Each number is 128 + 24 x the weight over its row's rms, rounded and kept within 0 to 255. Layers, rows and columns count from 0. Numbers have three digits each. The size before them is the row's rms in percent of the matrix's.

# layer 4 MLP down (transposed), 1280x320, rms 0.136, rows 403-489, columns 80-159
084:165154092105116122151170070166121186152125159148133158127120131142136101123137143125101117122149099142118130170169080149109133074102121121102100106111074128101106141135124129151116164126093129122138136134114146140114155121156140101142096151
090:131134099138157111134164113136124121150096154152101146154098123142127112151176158113155135179144156102115105155115106129124090142163136114155074106105136116140091125104125099089144106153090110119147155077115134104150144111123127152096109139
090:126131120142107168100130135127090169098131129136116107105123140106162109079141107095140084133115149149108147096153108130098149142131129115092145134136110109116162116143068149153103135099094142115135143132165130108140098129136128166130129125
105:111143101156148148131152136112138171093168117133101104075123116106147143103166147139132129138116171140180076116140113135132135142078089137127061117115126120133120158077114116109144112156120077136108141104134124098104139146132109153131101092
089:166160093124116100180144140158145119098129104130108125150173140121119119117145122119124104135087117120141137136122049173101110148122098106104120170096107160106143114087150124128189149113109122139106121104125152101113121127142138111143102145
127:154103143101140154128141125104114152144128090158152136169116099126157119146155132165127111100125115105131155147088152178108098113131142117126102150148091155131112130129152139116136129120165178115150115131125113154163130148107174129076126103
107:134139133126123125121147133150095128147167092122153129160125090135085113128112148115134137116119081129113133117111149134137129124129127142082156149122076141143151124076133116097129164146144137163095132125136118138124108123111123129107170153
105:153129142131131122093085104094100134139128113073102164119110117090056097126127168152112084111132179108127113115153124139143103137136146149125130093113160118087124146151136119152129146108126091118086079097121145143153139079125121134090168151
084:135146156139139097140122110104125171180105123129131129151155120103127123124130116098151125145146126095153135133137122122109163069094138139113140128088085150121128133143133105140138130181115132087128145131168125074129126130183077154139143174
105:111128151128118166107124124091118131125124108176091127126126176180109132147127128142136122127101156127155112131122158124149130100129100120156109117128105076110111155156105114071112122097119112117139121132125071124168131112121098129127126075
104:148125138149140114084172115158194167168119156138092126139102091105126114132160118117131086137136105109097111140103175115107095131154140093116133137121107122131101164119140117085119144145130094154143123170085085104119170071083128179123133137
100:170112106180089111108118141113145128138149115127124136124147153099099082113154106147134140140113169159150114125140107128125128152142161138160106102128091106102137075142127141110164120132128138120150132147147147114131123147135136124156093134
098:129164141110115178141130077141108115116170134086139166120147157108126145099156150103126147102107090125156088174159099114148147125121121129147139061109085128077101165118178116143133147090159142146159151125142108150104148073113168093113090103
080:126121149150102120128150123141154098116157134084169133123147141183148126129100095156154165160113147131170129149144091139168134125134123152090102107091159164127162133164152110123122104103135109134095139112110097096122144145106090137133130138
098:179089142090108113101144129175086123153155117139139152083115137127159134116115088160115158128076133132145120116125125127119129154100109122159100110135106105131163132159178107112161102096123113130144146130162054110121137126112113125147152103
102:131163108103140134147141096135185111176180101118097122097108112122101068113124111135164168111130141131144136147104122114142109163135112137091122122136114129121096100104171162190165107162139113093139152105126157115087146137096066097178171157
091:173137131134130155127112135141140110151150131126116163144135128144121106100128143067125117141125138104109138101151160118135092098154059102130138142153116094133100171136155126175118120116132144166091137108152091135165173130171135123127134093
107:129095119131091087181121149120188109141110139173128137144140135098141109147163107126126150126130145145125168116101111164130112126195071126158070155164109141123137110093120144102125116126087102158135116103129105115121148135122139098135131096
112:103112126115104111162139155180145107126117086145125138124098086122111115131118122144120154155164129127112117196115119119096132138140113146134129103151091140143102128089128096164142157126160112111129105121166124122157124154121134118101133140
104:169139131131101135100142170138089107090140144101121122160132098089107110120124123094161150149134113106125119122135123190112128097145118146126155115148147117123137162116130116115128127126131116198130137092147095135120155123150123142110113128
099:123115120111081093081109134142111169139121125177138092137146134169162150129153160177174137134105149149104115121124121148125092124128154142105154138152108115128121146093119076089126107137177138122090103154163154090126126107084150131106184152
101:114118144122103071124123148113108150110130096134175077124121113114117137134095096152155184105128163107149155117158114189131117107152166122159099112155143131114119137143110113113093105168120173129116148106143167112114127088115141117081113144
103:123072158132132134143112119108157078099132114135141140117139108140090156090097115111149164143132124142129111069107119129082126144129082062114113146138168116148154159107138130147113112157129105118120118145120095141114144126089134156137112107
105:113110140115134183154137147163100142137098171178132124112071113108103110130134125153159102111075113160117140117170106106106168081154133089118107151106114142133140153149106156163142133098148140117163128115165136123069131120086142149151102135
099:102159131133097161085136146130146167146134151120104153095119110116106120172145126100134119125108130170114131130131107150124231097144095125120103159151106142067092105151130124123119125187144138059086116159097143155141086125141143115100123113
101:108098141143135203168112108133117140153086134117117096118147165158110156111166142094096141119110145086110147097118153100085131174153142102128115144067118139149164140144135155147143120114113100128162095125105113150149115164136137125115071172
139:141156112113124127087104114130121170105113155126134155114169123128148107123040140170121102115082122143104074140114134140092130116090120129119115129121116156163140100123127091098114163162155099096150089138102127126157169135129157152131151118
110:146122138142123155129164118157090130129139108155115120123126111157171120156146089167115128092147152160134155110103138117131093067094119124175134127114136109127108070160104107088109111107141093139128107138123106119114113137134166115178131114
095:115113138109180135146109100139107176136124153060123116110096133167108145081141094103110110117143149110135101123121151120134110145148078123118136192133078124071124105077114152144138121082127169174155115143107155132120091132135134144117155095
105:115113119082167148099137103135100151130110141145112091102152116165106148136143116089154138094132173140166168116134111167137119144182055105141139147149125106125118113124147110114132143114096156138105115132107156114147128127132157160157109153
101:127144113118098154160138119119139113171175149104125122142106165123146161112143139136169116121129117126116068136158102132100128152103122155130109099141112111126155145127122092125118112126117137129140117158123161147144119130076172113149118125
105:126129134152130098092153105133116107090130119149145086111157124133145139108113092100134113169125149157124143116113129139085104106117154177149134124121119119130099134123131154099154131113096125150103122160123094120100137111153122096115132158
098:153164132131129106128096140138100190115161080205126116127174120149105124110116166131124136137108161054140119124131110163118144169138133095077138132127156093112116103165138127123102159150141122126114118099147087140087158135119105138127108121
106:089155141140101112144104159155092107149156103150138153099164113166132117092147140133155124126161126115132105133083125124119091124131125111125138111099156113123113104119132130121162099115138127124110123127120107149132125092129152148161153111
098:132135143157166078125111163159131078098131109161105145140131116113140154098128116119129118147123146182132126101146100111124133146112118135173085166136141123136089134107143130107108129110120170109109162108140113140089152144142128062142145124
094:115125161150115120108091162135167153138136158116126142122108127124162114143140116139186115144117160123135101116125114107155101122108116101144126081148128143117120182107125108115125130175130103138127112126106117134121124126147119150107122127
100:099173117148113107137130102120093114100127141113132146096147147122108136126133134101176126142157152126125137126137129063150114158101129104080126124135156127116109118106122130112085128113114106170079142118099149125137160130108115172104133137
105:148126091098121151199131181121112122113130085113132082118118107120132165120164135111113134125159156113131145138146138126117138145128091085101109118153149110158134151141128114146141124129080132123167123124118167108161166065136112100118103106
104:122124138078155176134139105106123145187129095113110126147118105113168125142153096118123132152107142094091133174154115129104179125121149113087152133106120141135137086101138127120135164156105144128132170120126089125117134136158177143128108147
094:118178147132104113071151124117135150161124139127147140099092062104113156121135143115120104158086107114125109114159116136134154113141124114105116102144091133127119174139139131128089129176108143144126109137104131130139136120190120160051143112
102:081163096124164154147126099131124125130118093177129091129129124113128110142132108159153103116134127108172084127095139129100125079079104141152116139180134118140120122118141112096148120134154146179164112153139104152115117150146085083122111160
099:122161123128097167126103140123127142152117166128133123089152123128136137120112110115139137135124133147149125144111120113141183124154114186135145171130117094093140123151117121138111133087117113059139122062117155115128103133130144169135153125
107:147139144147151106130138105084146136127115175150145128149165072143127120136095148133163110138157182123134149148122151095117140151166093086121139144132136107091119139117064090096130143154142122140131140124159159109151120131177173127100099131
093:156144165164134126165112124088154115142173195123095141106102124091137130103142119098154126114141156159125085129116156151157111129130117150084114109085149110120082094118121141134151148110146136094101126105114154189105126091158108161151135140
110:201151128123121103111119114139140138141096141125108081097118136129183121092154078121142141158119139116103167127129072139127111142149114158142076106127117135185135153151139142102111128156135145126127146108106120120084164097163137109127150122
108:141148144110126106138107112106135078125125160153136132152177098183118139147179093130147128126146139124160137138106093130123130164101133124133169123135143127129139098150169129130161105140122146114132148187110111137155082125100176177139164123
117:139145134141132123147146112075100117078111133152111124093190136139099159091122151098123118106110101122093124108142089128154165114135149162082156094133107115130136122135122155145150119112144137055081123111118152153099122136109116131114124086
118:146152070108128096123112096096124110109128125132148156114102106167114119111163140121113152117156145129105174136183145135141142184123081139135118122092149087108104151125140095147101137095111117120110154110150103114144114145153145141144162149
093:135146101079142108124146132045146101129115145110162138132119153167111104143142130099113119118080129148145097149105092125125133094138102113114157087135119138141125119134124134144169139128133139127119168130159166101076170148126076136112122128
104:115127121127161080112153154129108096143127111165156117085125112138141097139116119115125138120105110114151121130127147121104097105134103127164151111149126094164169105157106169138145075107138145121085167122152178152134135151157115153134105164
101:095119140173081082110111105130163163131145163120165171120141111098099147138122094158082079122106155154095134080124094112104160148102123136161111123139133142131109132110112142121134145138166120162127139147105109179088163168118130138139146138
100:113162130098168120120111121124129119116070173121098128122152142140120127109094130154150153163131145122145147169170159106123165103120102156138125116116118072121141135118101128091122102138092168143108158121128100155164117143097041123130123130
101:119104149129113166097103119117100096142148150117118120145092152099161103106121109086128165126091101135128115127102122149151125121083125121107084148098149129159122149148123155107134062128132181119144136156113157116111127129113109069132145104
100:145147163127117128115103168137111124113166102146171139132130093101166124154104115073096131121122141167113119124121132136114171120145140118120134124118132113141124126133129109110093135136138093124133158101141096135105114170174161117154112147
102:087129164140117103130170109102120082083117151126101149149177183125153154135142115073151120160158088121154115179166142100131144111172129182103123128117123141083071129116115137134156147139127103122132128127126119152173141150108127108111131144
095:100156106124144127101115137094148117136096124103106132090089103151114140104108117149104119122172151139124149078094111120159090146114124136091155100114133126123126121074116103146144116159145149121149150064101116123147126130110110146132181145
095:126121129168110115112130189154108152121164078166088094179089134139119099142164160141156138111119115127166142066150145093154134137116118102144153116131126144129092151114126129148139136138097095135095170125120138106165135120097139161112159142
096:101090084099152125083184110127148129138094147105139124146125160140148137166173143117090107122110129129130139144101129148141166113120113176156146142083098138133138106189161101106128125088117130143155139149165184141140092126112142082109139145
102:137108171125148148204160145126115133118147128156171079115146135124137145105098115165146136159074122158098131129132138099128098121153111125105074117125126094129140123121141094116136116137138136117110166186104081144120115125101105127129072081
103:177163163181134148133113135147091096104135158114161136149118097106165127155142113116092156093168154149123121107077121134128157106117113138122114117095109117100103091157100117130100182124149138140167158144114147109071128164156093133125093130
090:086122138138107113158106098095113133161151144126147152129113157111130187077087123130126141097122103153119135100126063141142133154113091090149132189136146101138081138121155111136093143158156133106129102144121121116091148092132133135159154118
101:098094107167117153145118168124119122103085144131154088086151105130111170127141070103142113120109108148118137165097152111119120142089073166157095118095122142161126126102153133142117100140135146107145156113139164115113126138141103131153110105
104:104106108103127130151135128129147158177172155147140137152128124143141171154141132135126133136096065114118135132156095156127136132094164155112121147088076154105110120125157145141089137118122133126181129165121131127109146128147125078095125133
098:112109136103131139108175124151098155189158164138098155126076151130124133131141167138092134072121145167129115129195142116139143106178132119169129123143114104138152104144123153161126124112121107107081108151116135082124090132130131129113114132
108:130120094109147081090152125090168173171107125138131180160115167165101104110106134166140148131126121136146162184128128126160134086096084115148162119142150095143120120156092141076116129114181116167123127131116149152103124116120091098143147108
109:138146136117110162143106183194146108128118102141164069162093134150085155153162164188151142129129099132157105192161119190116145142123108151117126152119103146127127147128155126130101128125133138142073126150141114123128149107176099134092116124
097:151086145105121115086134145111136150125105101115149160128161117129115146144097148098173091140115127131109075126156159167160093102113144134093153146132123143125112146110108090153132134100088121135126118168129141146147153111071121157091137110
095:073140119125121145150172145104187119126144116135119142155117133127142166118090108149172100109111067126127120153157094126088119130140073152123121163166118180099080099138133123117131091150164122184136155135116135127114112145138109168131131074
098:115091151162138092137124120155105175149156140118170150185136132145098105115094117123161161092115078112141097135132130112124155142128079185130105148079109126155140108082121117132101191131129083109120107126118116138151087134153113150204124148
096:146092170155155109112133136170137100135133126120188129074133118119128117131113101147136131186089152112116100068097069107139100121119128141136125125132114176125152152124110147126139122133106120143130125130092130125143125141119098125131163146
104:140107100132112145109118156153136154136086119149125085168138111137115124122121122122109150127143096122155146138131154112117126142141106137137118142145130122119136101145134149119141164146131098138135136097124148134123151114134169128114130161
095:145116143098172086116134118132142116125124105097069141098119118063114153109151145120147158216109188087132141158146127137102129140162107139142132138139177089106132114107109111114099127159105131098120112152097177134088137116133150102132144146
093:095108106068139168152121160175118146147159134120136114132123148110098106157099150102137148143133148104129129162121117130106076066117085161162132104094094153099159148132113117142124154129126116119141120121102120160098136136111165115173108135
101:165139139116114134114139101175121133138110097157179115117129140165110147145119136123119115130162114158152144108156101117119116132148139132068139143162167131123094071070134102116136128091154117157150115138143157116098109103190134111140135153
090:090179098126117123124127166115131166139145168121158158156152156152120083131097139167165111115137078124123097110151107129147149074146142120124134140150157104112107159140156107138128128174144111128111142148086146103155140145128135138143113150
098:111126138121125133179131147145153147115136092074152094126120126101095122138141181127134120147121137143116155109104151167136137108134146143104147150111163148113126188135119160124136117144160146107122105102147094108125171118126105110119116139
095:110138116136122131162144069113129162101142129137079121136126189118138116118138153126141129080171109164124123133122114145140114134148140172115142112112127122062117126145056177121150136125076108091124127102161131153168106143151136110145103129
095:123103110075107157099157109139116159091135129112110152128150124128090151106151132158126106110092150115108120119131118116119148128150175132154151147166123127122096141096126138167101142130146108120122139127104127120119116159136144181095152164
102:114121130119119100118095141142121124118120128084138115100092182102149156130117126155097121111154139159123075122085110090110182131138102147149133072175154103158120131168159108152111160139123152159147113120080147113139100128124140144141125163
094:094111093123117179123128124136125130141145090158108159119098147114119109149112106098110134121133204116115094061136093138073136129167137124185124149137129150141124100135089127157071101118152164153122122160148086117131156135129120136125086115
087:165140146114145158105135165159132122139149104107121096111108142103138103107112124141156144144133091130166154104123146088129126107106127124080115097087110115169113134145152116115126161114128128096102127101146130151154117117106124119163126116
096:164136152116119100128129100129150149104095121181134130127149127088117173143129157116162110138121116178088082151098099105140162112160133128131125115126113120151130122161130172149118198143117127111127153096135126135127131109125131114141088167
091:131105098109159116103105125154124146174140129129136158111132123114126100167105117101117131109119150117118116078103145107162053127141098141185151097104173155127144077102122150111136108154183131142124163159132111122144133138138144066129147103
103:089123117115066107117133157118129107115116119164129112149090086101118125135158066059171108128177183103126112159113138068090110093168128118160079126117148175086096126112161147151111145130131116146152117091143137123125106143150091150122122130
089:132114092141117135113112145156123137098103120179121108125172125151120108118103166132144152162100126106110134139080136146149114157162143122117143124145161134095122112140164151110111118146113140103158129075151123167171099138130164144097114070
102:121082125118117087109159071116094135183166141144124116132101151123122126121102098144116158176125115137129095068116132137116099173158137098117115151168086086106157190102124118131147096128158157137077116097148142143109131096120148130158123152
103:155145116091156138118131135065097131176101108107133109150149121090123132102123166152137124142184081091136142158153108142126066128127131138103161093150107137160147153111094123109138142132138115128140129110128093130125130137100140135127135134
# layer 4 MLP up, 1280x320, rms 0.14, rows 404-489, columns 80-159
092:161153135174143118112171099097129103127102133114156131111082097127104107176113126120199126154095138086115131132118131130109134095158159111165110109141120112181147153120112088139120115143109154115134113109127091111099140113174113138117136124
098:134125122108141129133122115156096126146176085127115122130131106156111126073120160145162118147136089098131140138171107125083130141172130140125163153120135164107150146148108121129131138146138133143134141103168139109130072140098132143163157159
103:125073108121117150092166152135131118113154136128104147106104091102097121140137081169149087132127125134130105154138139133134131141149121145171158142138061155138097152109139105088200096137157133094169153133162089130137110132111158120125138143
089:108168134091151111146184096140103119113128165129129156099148109135140062125109091134119141115126124133127129178099086150110130120099120128128177110144133101127103119113110140098070137140111103108095158143130151150112154119084110091096148168
131:086115106137120152097131185078143146133102145140164124124145124118171105113141145134132087128079089152103136111138131147156075108141121133066125072107130140159150126128117125107154108124125158121092176137148114094112136107087126102117159132
103:145093100159139140154116119132146109111117140120110150119132135174132138114094122143146118099150115124096132124160125131104144149170111085117156119096125129137129103152153156141137111132180118108127133105076135111121134106129140090092135114
101:102144116146104132133129136155134117094122120108112142194122158163160102104152090100103196132126112106137144146146168139125176141133145125111111105112152141138080139121140132108083122115106113145090105103118154127122152159105127145109141130
085:160097134113157118129140159079136089106150149143120147124113109130171118112083064165151139143119173138145136139149165153167142157161111124092118135089120105112128161142109086122114158105158142159105126152117165113138104186122146145146158117
107:119159166108138116135129115125132127117116146146119105132131156161086116130110128132075134179130146136142161114124143170127119113114159109120102149089129126134131106144101137094105142140162077119147173136111100174097129103116150107147136082
106:120133159132121137142173152175154131121155133082115124124154143090145082096152141119099114118124114126165085126107144147128164103127143115147113139134141084148132123160090164133067143146105127099123126118148136155116169089091146130117089145
099:146138144164122143088116159111153119152160168100138138089142148165088150138140145149138177113156126073112094132137129119148142134095095092121141115144137077077146119106114124152165115121119158151106117129139122161128126170078089132163085097
103:148100155142117086159129116123143147126122184134121133128167097123128156105120093114121093129165105121092163088141136153120091121134135213092103135155085131121096114143142118125162096161144117094145171123157123108144149134128082132171128124
082:122129149134103129136105161076157145093120083117117147125147126110145123160109168109129166110162121146097124111131138144118124104139109121145149139114168099148086142121126078121128119125158173115131136111131110121113114116122130125089127120
102:114152104127153116135121142155168135134126126094154108138141107098166118136098079154146115096137141210155088138094159119130117141135133128098118127105086164141124111134141125082122109087135178131056126135110141161107139110130093085171104163
102:163148131158132149147103100138188107135137134128106123116146151152111124123125158151119134110156102111140110123111164141081070134165142101141153119113124130148127123107106147160122120121129123129122145119139114086120147098159078079119075126
093:168133106141137118130106074169149120094093149111148072184132068143166181125123105148113115105115143130114150117146138125130131143122180131115141131108111122113119132097107115158126168078090160128084187156109137121154114116125103142129144180
106:155104132112151148133148154134126135104097118165117092139135155135106118076146139165108119152159141113115097130093134119131140109162125128123141143130142123155127164148100094151138155111138134116110149131176137121128144130094139106155125121
106:183128104119133151135113142048086133164116133117121187100109138161126128143125141135120128145123093120142153157135182107128121124124112138069146124130106172157057102101140186118132109118117170134107110123154128127087121145097123102120177157
109:133106131119112133149144142096115115161150170115124112136108132115152151099087128180113175140118126138149148120118117123109141121146141166096124093132097138128102114121151105100174122126158110143102132118133146133092157136131108133105118144
096:156113120117145141154085126139178122115136133156126122131125093131149126117125143114115097086096110124100125155194124176118125149113112127085159163121140112146092133094120141078135187165145138109118164078124160110091127132119138130092090123
101:111136152186102135163113171116096141135078123096128133106129135104125123122130144128166117114147135099127111098118106099124140049134152153154105109138140142117190111155134153123137155105136110101071120105128112128091161142164120166132070144
100:121058138120137118118123143082131126122108133133125128154127134112146109128126153135118153164164125131164121135120163085112126143126146101106107097143132117112126171103146157154148110120113096121142155128074052138073156114105099145139140138
105:131138138104119114159102108097135115103118113136111136113123097150109154151116128130124150069108150111152126160117136138156129146135148106139095123144115121125146153147125133165123115137163108155153138139168113131116136143126175143125137136
099:124142172107143098181123132117085129087132126142137107147136155123151100130118126136128117164128148133153142159144124130143110136118100086144143120149141144131064122152110128145114093098104160092112107150140136147120138091116104144172128156
098:122083086122128095128127101075084121127098156126124129117183104102170140136120158078124090139143148130083101143118137119137158098105149154124145107157123165102149142141145119132135156133117123120106120150123134139122121103166067081147105205
139:146159120185100125112120122089138159144153148130131161104151126112142140101104129126097112125164129125138132110071111140128077119129153133099126170162110117151159145107116175090097127133123108120153131141131160101125131136103125128138136168
108:121078091112108097160152128087114156120112124134124175176136118105173137118115091086118090131146103096162132086119159096123116067105147126102149107099097121099157119164089133162152138173107100123140141083136132136157103127121138138150153162
091:107088097165083172115122152121103145079090129128109125138133111120165107113115098103140102111136137114093129116163134131126148156129092102119165142137146093098128137157114121116141150173111123133136153162156114110106138088105080174140138152
110:142165089148107100120119117071142114129137135095141162141175119106134130123122120135145156149134119117076156099103145109106111148118110139141135119103137130132113136122161129111125134148142114115141135102117125143149101100167183147159175132
108:105134138142124108107130158087131115166112083091105132138157160107202175126171117086127116140149095097157098131166108143133184167134115100132110129127114128155151106122070110150130124126128108128102141162117119126125177102126120149159124121
105:108131129173112121140153113096136063138146151163116153127136152137120106163122130086131107150166117129166153127151099096111105139103158134143099158103118120146087105128144109137106121119122158128141183123154080098155115141152109135158117128
096:115149157107174150138149123095128097101112155112123095111170158140086141123170094135108125133115178121089126166063195107130140115118122125123132106138144147160161120127132132165118144125146100111128126144089127106121148094157145106121083130
104:123142131115175098124115105139112144093109108135143095128130146110158112120107138122160150118140088073070148143143135120128106100140120123126164133169152125104107120129158105116118113087127090119124185083128100134146129126128149099162147197
094:183101138076123098094100151131131130111145147119166137143168088129164111155174141129121115154124142156112130140168121130101101130127153135118128139118129122105147094056160137146128200125108136103140130115145125138137135129134125132106120165
092:116104125104142093066114104132122156116101118128092144135111125141148130131151084102143129129131154151145147110173108111101133099148066179111086107157150156124090085114128127132162130135141104112097128127108116107125111166134149142147138125
100:167085122174090122072099114148151096135150146144108131084099156137113161206114110098156147113182118122121113141114134119095098120118168116107113138128122096147135137074148132151156105117108161112117166101094129063089122136134129109142101134
109:180126086113109149165117157105073092127159098103149106088136131149138156136112086122126158148141149144139146092120118112123159097135148138146062127124137093137096153141100153148140122150145148129123131129136150080158165082102181174151145123
102:087099129164128130168112105125094144087132144109139135160097162107132146105129115089096124146130164135112120143131132132101125116166102142132115125122151142087142123143121105173130173150114137078178133117127131084099174151114107119141118125
094:153124124131148121128114156108132130101108106129092158153107136093145089052141138114117157129129074112136120208144130154117115147120113135107153130128074153119106163100120147129094126183142179122089088087116142113099172133117137123150155117
100:115146144106086114171125124157168104122098115133135131139143134132103114131136140117150101107163126124151074116128138124190132100089150110186134119108084098150140102128113181189114122159115129179173136159149126139134133120084117128151105119
099:136131087145124171148108151170130136135106137103113095135138174164102111110098160153116141094141099119119173120095101134085132123107164111158133133133129110102146112102115116154131118126099127100122128128129129098162111115104119125146109126
107:128125132137157150107120137133201117133076169105103173114133149118129090130145129122090113181130128143140192122131146135152147094132118167129136171140131095118109120163109149143088164121143093104136115132152153134127132138084101099134115143
090:125155156105130156108089152156124099126079123150168149135127111118143162134111076147110171136152138133136116164125104076136117124116114148110134143089184135131129135121151173130118098096109165110093162155126114104128142168095093143066119132
106:168132108137148119135142117146167175148124153161094101110126116115159119100168124128153114123090120149153152090137115142082153064154108109162129119081100131139113114148110113142135126141190117153113145137141186131148141134133156125123122104
101:103137134093103113118123175196156123064104154115089135142157103111079142130107137150134111126124133127131155127098162111106133118125146152098140154150131140136092115144118117129109123137116095190161134145154121117138112140087098079164125077
109:087143138111173089097161160101109139138176160148167135176112116102158151093110095137146137090128152175091165156135130199110096111134137141120144094162123137098144100131138107155111113126143129182141118143154154139148102134157131107125121129
115:184128131163090134114134101103139141124102133123149168198125126136142117118115141127134140115133123144153175123094113137090177134112169090119125124103125135077065123162114118135129135123132132201103146112118087105120146133150089184118114153
094:136168176132153134145122135099124133126141090136141165109163169130139131099101131151130144107085098128131123146158133117139147154122134163090123111154086106119070102174141153125154168137167132138101102126144143112149108131107150147115129123
110:148120104105127115097117112119187100143096129149089117204174092143142118076104110120120117140102116093108138145112119122134150081085142104122123128136129103118178123162095150103116125144132138113133110144155151113127143107133102135141137162
097:143097119096069157128123102144122149139132115119123135087123150095163137160150113084126114124114166121091095085147137135138154121137128117147140121157175129125152185127143128144160108131156135092127109115128131105125122156120134108113114142
100:122115120131162133165114131152146099112151113124119103075099162121123093096117142113137148152113128103157128148145126130177163157216171090083124124140131151090102153147150080116136154167137105146118127151121104154087124156170084145122111127
105:140147127071156145123103174096171098108152111115140116103135128149170160115123120128085123101166097113130140138129129121111159143162106121129163105160121148149151093119141099172161137089155105169128142142126141128127118098115170120114135152
097:093140104133140101129146140154108146146168118133126156138151161122120150125163137097113110124125162136154131082117136147117135121132121139149163119119110132174111117157096151085082144114091110123135174134093095104122112148136121130146120100
103:118125163152104173140135095111151139130142111145100097148107127115120138155113109146172112111125138168177137128134118151105072140153175112116178169100122140132160118108135099142116107140132137107132157169133144161140154145145078052138135142
091:114066136087139083176156160159121116145095151117128168106181118132167166166071096112144135127166117116161128129146102115119137112146132123108147147105110142133141108127124191124113122131164150126128127105121123090047153144135104116130100134
102:135140134146186092147095143088118142142135150130118092142159138163120175184106094132118127099078141146134165157097096172133138119116125148112080148154161127157118094168179151134129171110174109142152123131145108138089105138099110090145125151
092:124151147151087116126095162150146088142117164124157101147096095102091121114131139132141136093175127146131110120168148128130145158151153096109145121113168116143135132138092124107121124157131108122122142103166138121174115160096159188131146126
097:154150101132145114109165162105144146167162142168110136135135136102129114169147138160135120119100149150138125115139140121087103095128137132153159135135144172147086093106088128142127100108116159134128144109116140153121130137129121160133157147
104:090113130103143191150102120099128123094127135140153123107144145150130090116157113116167149163143156113145082135166145139110097171089123142168126123184130143123184125168139120128131102115112106128147148132170128100140113134110132139084114139
093:124128145128146148078110133147112094131153107149086096111106084145103123122137099142083113135157088133139157110142136154121145160128169159109063111102149114099135141125124144158134134133163142133118096131113154142138121081131102115098133162
099:137140118090162072146109109133098136114146124154123121086107092135124132124166197133113092127101106118159090122149118145151148160100167190112138152141172096160122144112088095120141129134160098143144184139152137120131149107158126129132133154
094:102120177173115129105139146124142132129150109184097110166110142116126138093145153117082112137120132111085099162141114139116139187128138077149142115129126155097133136152099121149101148134131111154128102127140132129163147101054105145108152120
096:120144109131119149096139144136153111105146165124126123106114142167133106142078149123147111083103133063114159117129107136168096118131141110122123143180153096108100115105134069141132099128092159143094126088125120103088156141141135123164149157
107:143117092133123131142108132103137117124106135118112140140133110185134115088115137120129122134106142140089112111087110118130126093114141134066122148126100147114172140148161138165174118142135153076144143138111119101101148092094171100120101134
098:116152092130130145158101101124112108139171168119121151101133149081140138087123103150163136143155103180104139080157115129166124138123127142139124111125148137143126114130158146115089115111110108122146151134112152105098144116101190093124127147
097:118126062133124121106123151100126105149118123124105070116098121126129151176118122118141066089148075115119121130134114145086118122163174123112124129150169142132077134173099121118108118121133136121109149178149084144159094125117134100120112121
102:049103165167105128137142088142073137151092117143131142117136151105134100085107149089126121136145094139142159106149120151119138144103121088138151140180115127115132150133129121104131154154082136099094133132137141160169137131136131113131138065
093:108166095142148097136140163143111149105125143164082118147112116132175103111138140110136135156128129131125139115129091143110140084115176154158163151101112076120136124162086134102124108134098139137150124119137150096097122196138108116134144113
095:120130109142098175105141136121146155102117135144157158171138102167107142100090097109150097123120152078110157165155114145156137109098125113119123141103141117096118101159113142105138081139101105118098115124119097163129111108140156141113138165
104:093111118171165140179152089145103099123119129140134127177118128176132138076155118115162101118154149127137099161139123093153143111116129139088133136161167133123141116148168149159140131129129137103131113134172098069133119121125116132174124126
093:132107092143113114151165097096149091124118126129146111126133162126163087105106144150140093124162130106152122121129113178113110140149123147115125123098168104095116167141124082108105131112139149128141169115127138163108117110100128106145114103
095:088106105151104095126137157122161113166142114101140109124154092124108159141131113105091128188118099112166156102118144112139136147148136142153140185148147129132115143150130169134126149124139137127106136116140108135129091110127101115177093164
099:116173108141077119115108119171125127145118128087143126119164159123148126104146137130171080131125130150148138107119140110119098121135137178119136124142122128160131071112145089152135113086136133134124088073097123118141176097142097100128111132
092:138152117090143095119153121109131118128156107100081082116154136089145161087136090099130123126129167148123167121157123112123140125097130183092098098132140149110126103116157208138140187104143123128133134156139133138107138127190115117143120163
083:116138123163109125130140104126104143145150203170079151109124129110170137107124059128137108122148137078108119132146131118158143154157132107083142103171136123163156109129137159150106111143098122129145153165147106123081124143119157156146115117
089:128121119159157161142106098143176119127171131145117092124158118148092134182144133119124094155071143173202107095102137113143127137148142126145152146103136093152130129134160142107117087119104141116127097116162149096111119106140144143100117143
093:100136161146149137078147100089140159112125122102112138117127146127092130099149115122123099129118151072152143131105172113119096164136108092148171128162141167111112132136132104144121099130163121118113137159114141176124173151108131082115123123
101:138119128137181102136104140068108142135117123148060198175151115130132105102125101138160130112121113104168111135196123139139127123130122132119151140123106093125127111118118110143149142144154123126132158160106195136169162112106130141126102145
094:106099144135134087154157124108116097106122074163114114145111149069152160130133131134105156178115139126159112120130127115127125129160139117112126194155132158137142129156146102085129130119115147110163115132106107161146144116132148116145151147
097:098195117116175141118150122119104129102089164189081107166146138113151167127163173123145132114144129103152145116135152142168113141126135158133110105137130117147143126118116135105109117134097139104076099146140112103124136150124100180143149113
096:139121110162158084156115197147120127113169148150156172092169122132114147117117116159125114164131098179136095144130118124098123066117140140069171129119109141136136106120101144139095106118116163118088180114100102181087114103137144162098130139
092:108136117131140161173103168108120085150127155091131157109147079161128154148137114127102068095095123099123118121126163117110156130144147142121123109142118120124111132138112078150134108154106131156093120162128160153129126115123088130114120141
099:134157141124119116102160136146115115133138118174137175129165147095134163110187143104147112118154099122147084133129107136119128113114146114153086139141100142129132144101121118179129131131144163124156135114147115077115128116135123161147112139
098:125139140138133118163128168120117145114072096142142126130184149138148124128133151176141105133097128092134127155166150136150151160131149160156141149145106118130129096113096144112115142143151142076106157118144125084128132123123115163157112119
100:111120124119130140116139167127157170149134137133103081169116124127118173144135094116153085157116143147132134083101107100078145158178149147093127101126095130129176168121134119136134102131131105164107113133118110121099126132136099133097118131
102:143128193121164089147176107116144101123106129155132126133145142094125116080146087067161125102155127130122121073115138146173131143119097109127108141109122125104173132163137103158149122095136119128101101170122122118114141143144076120117143162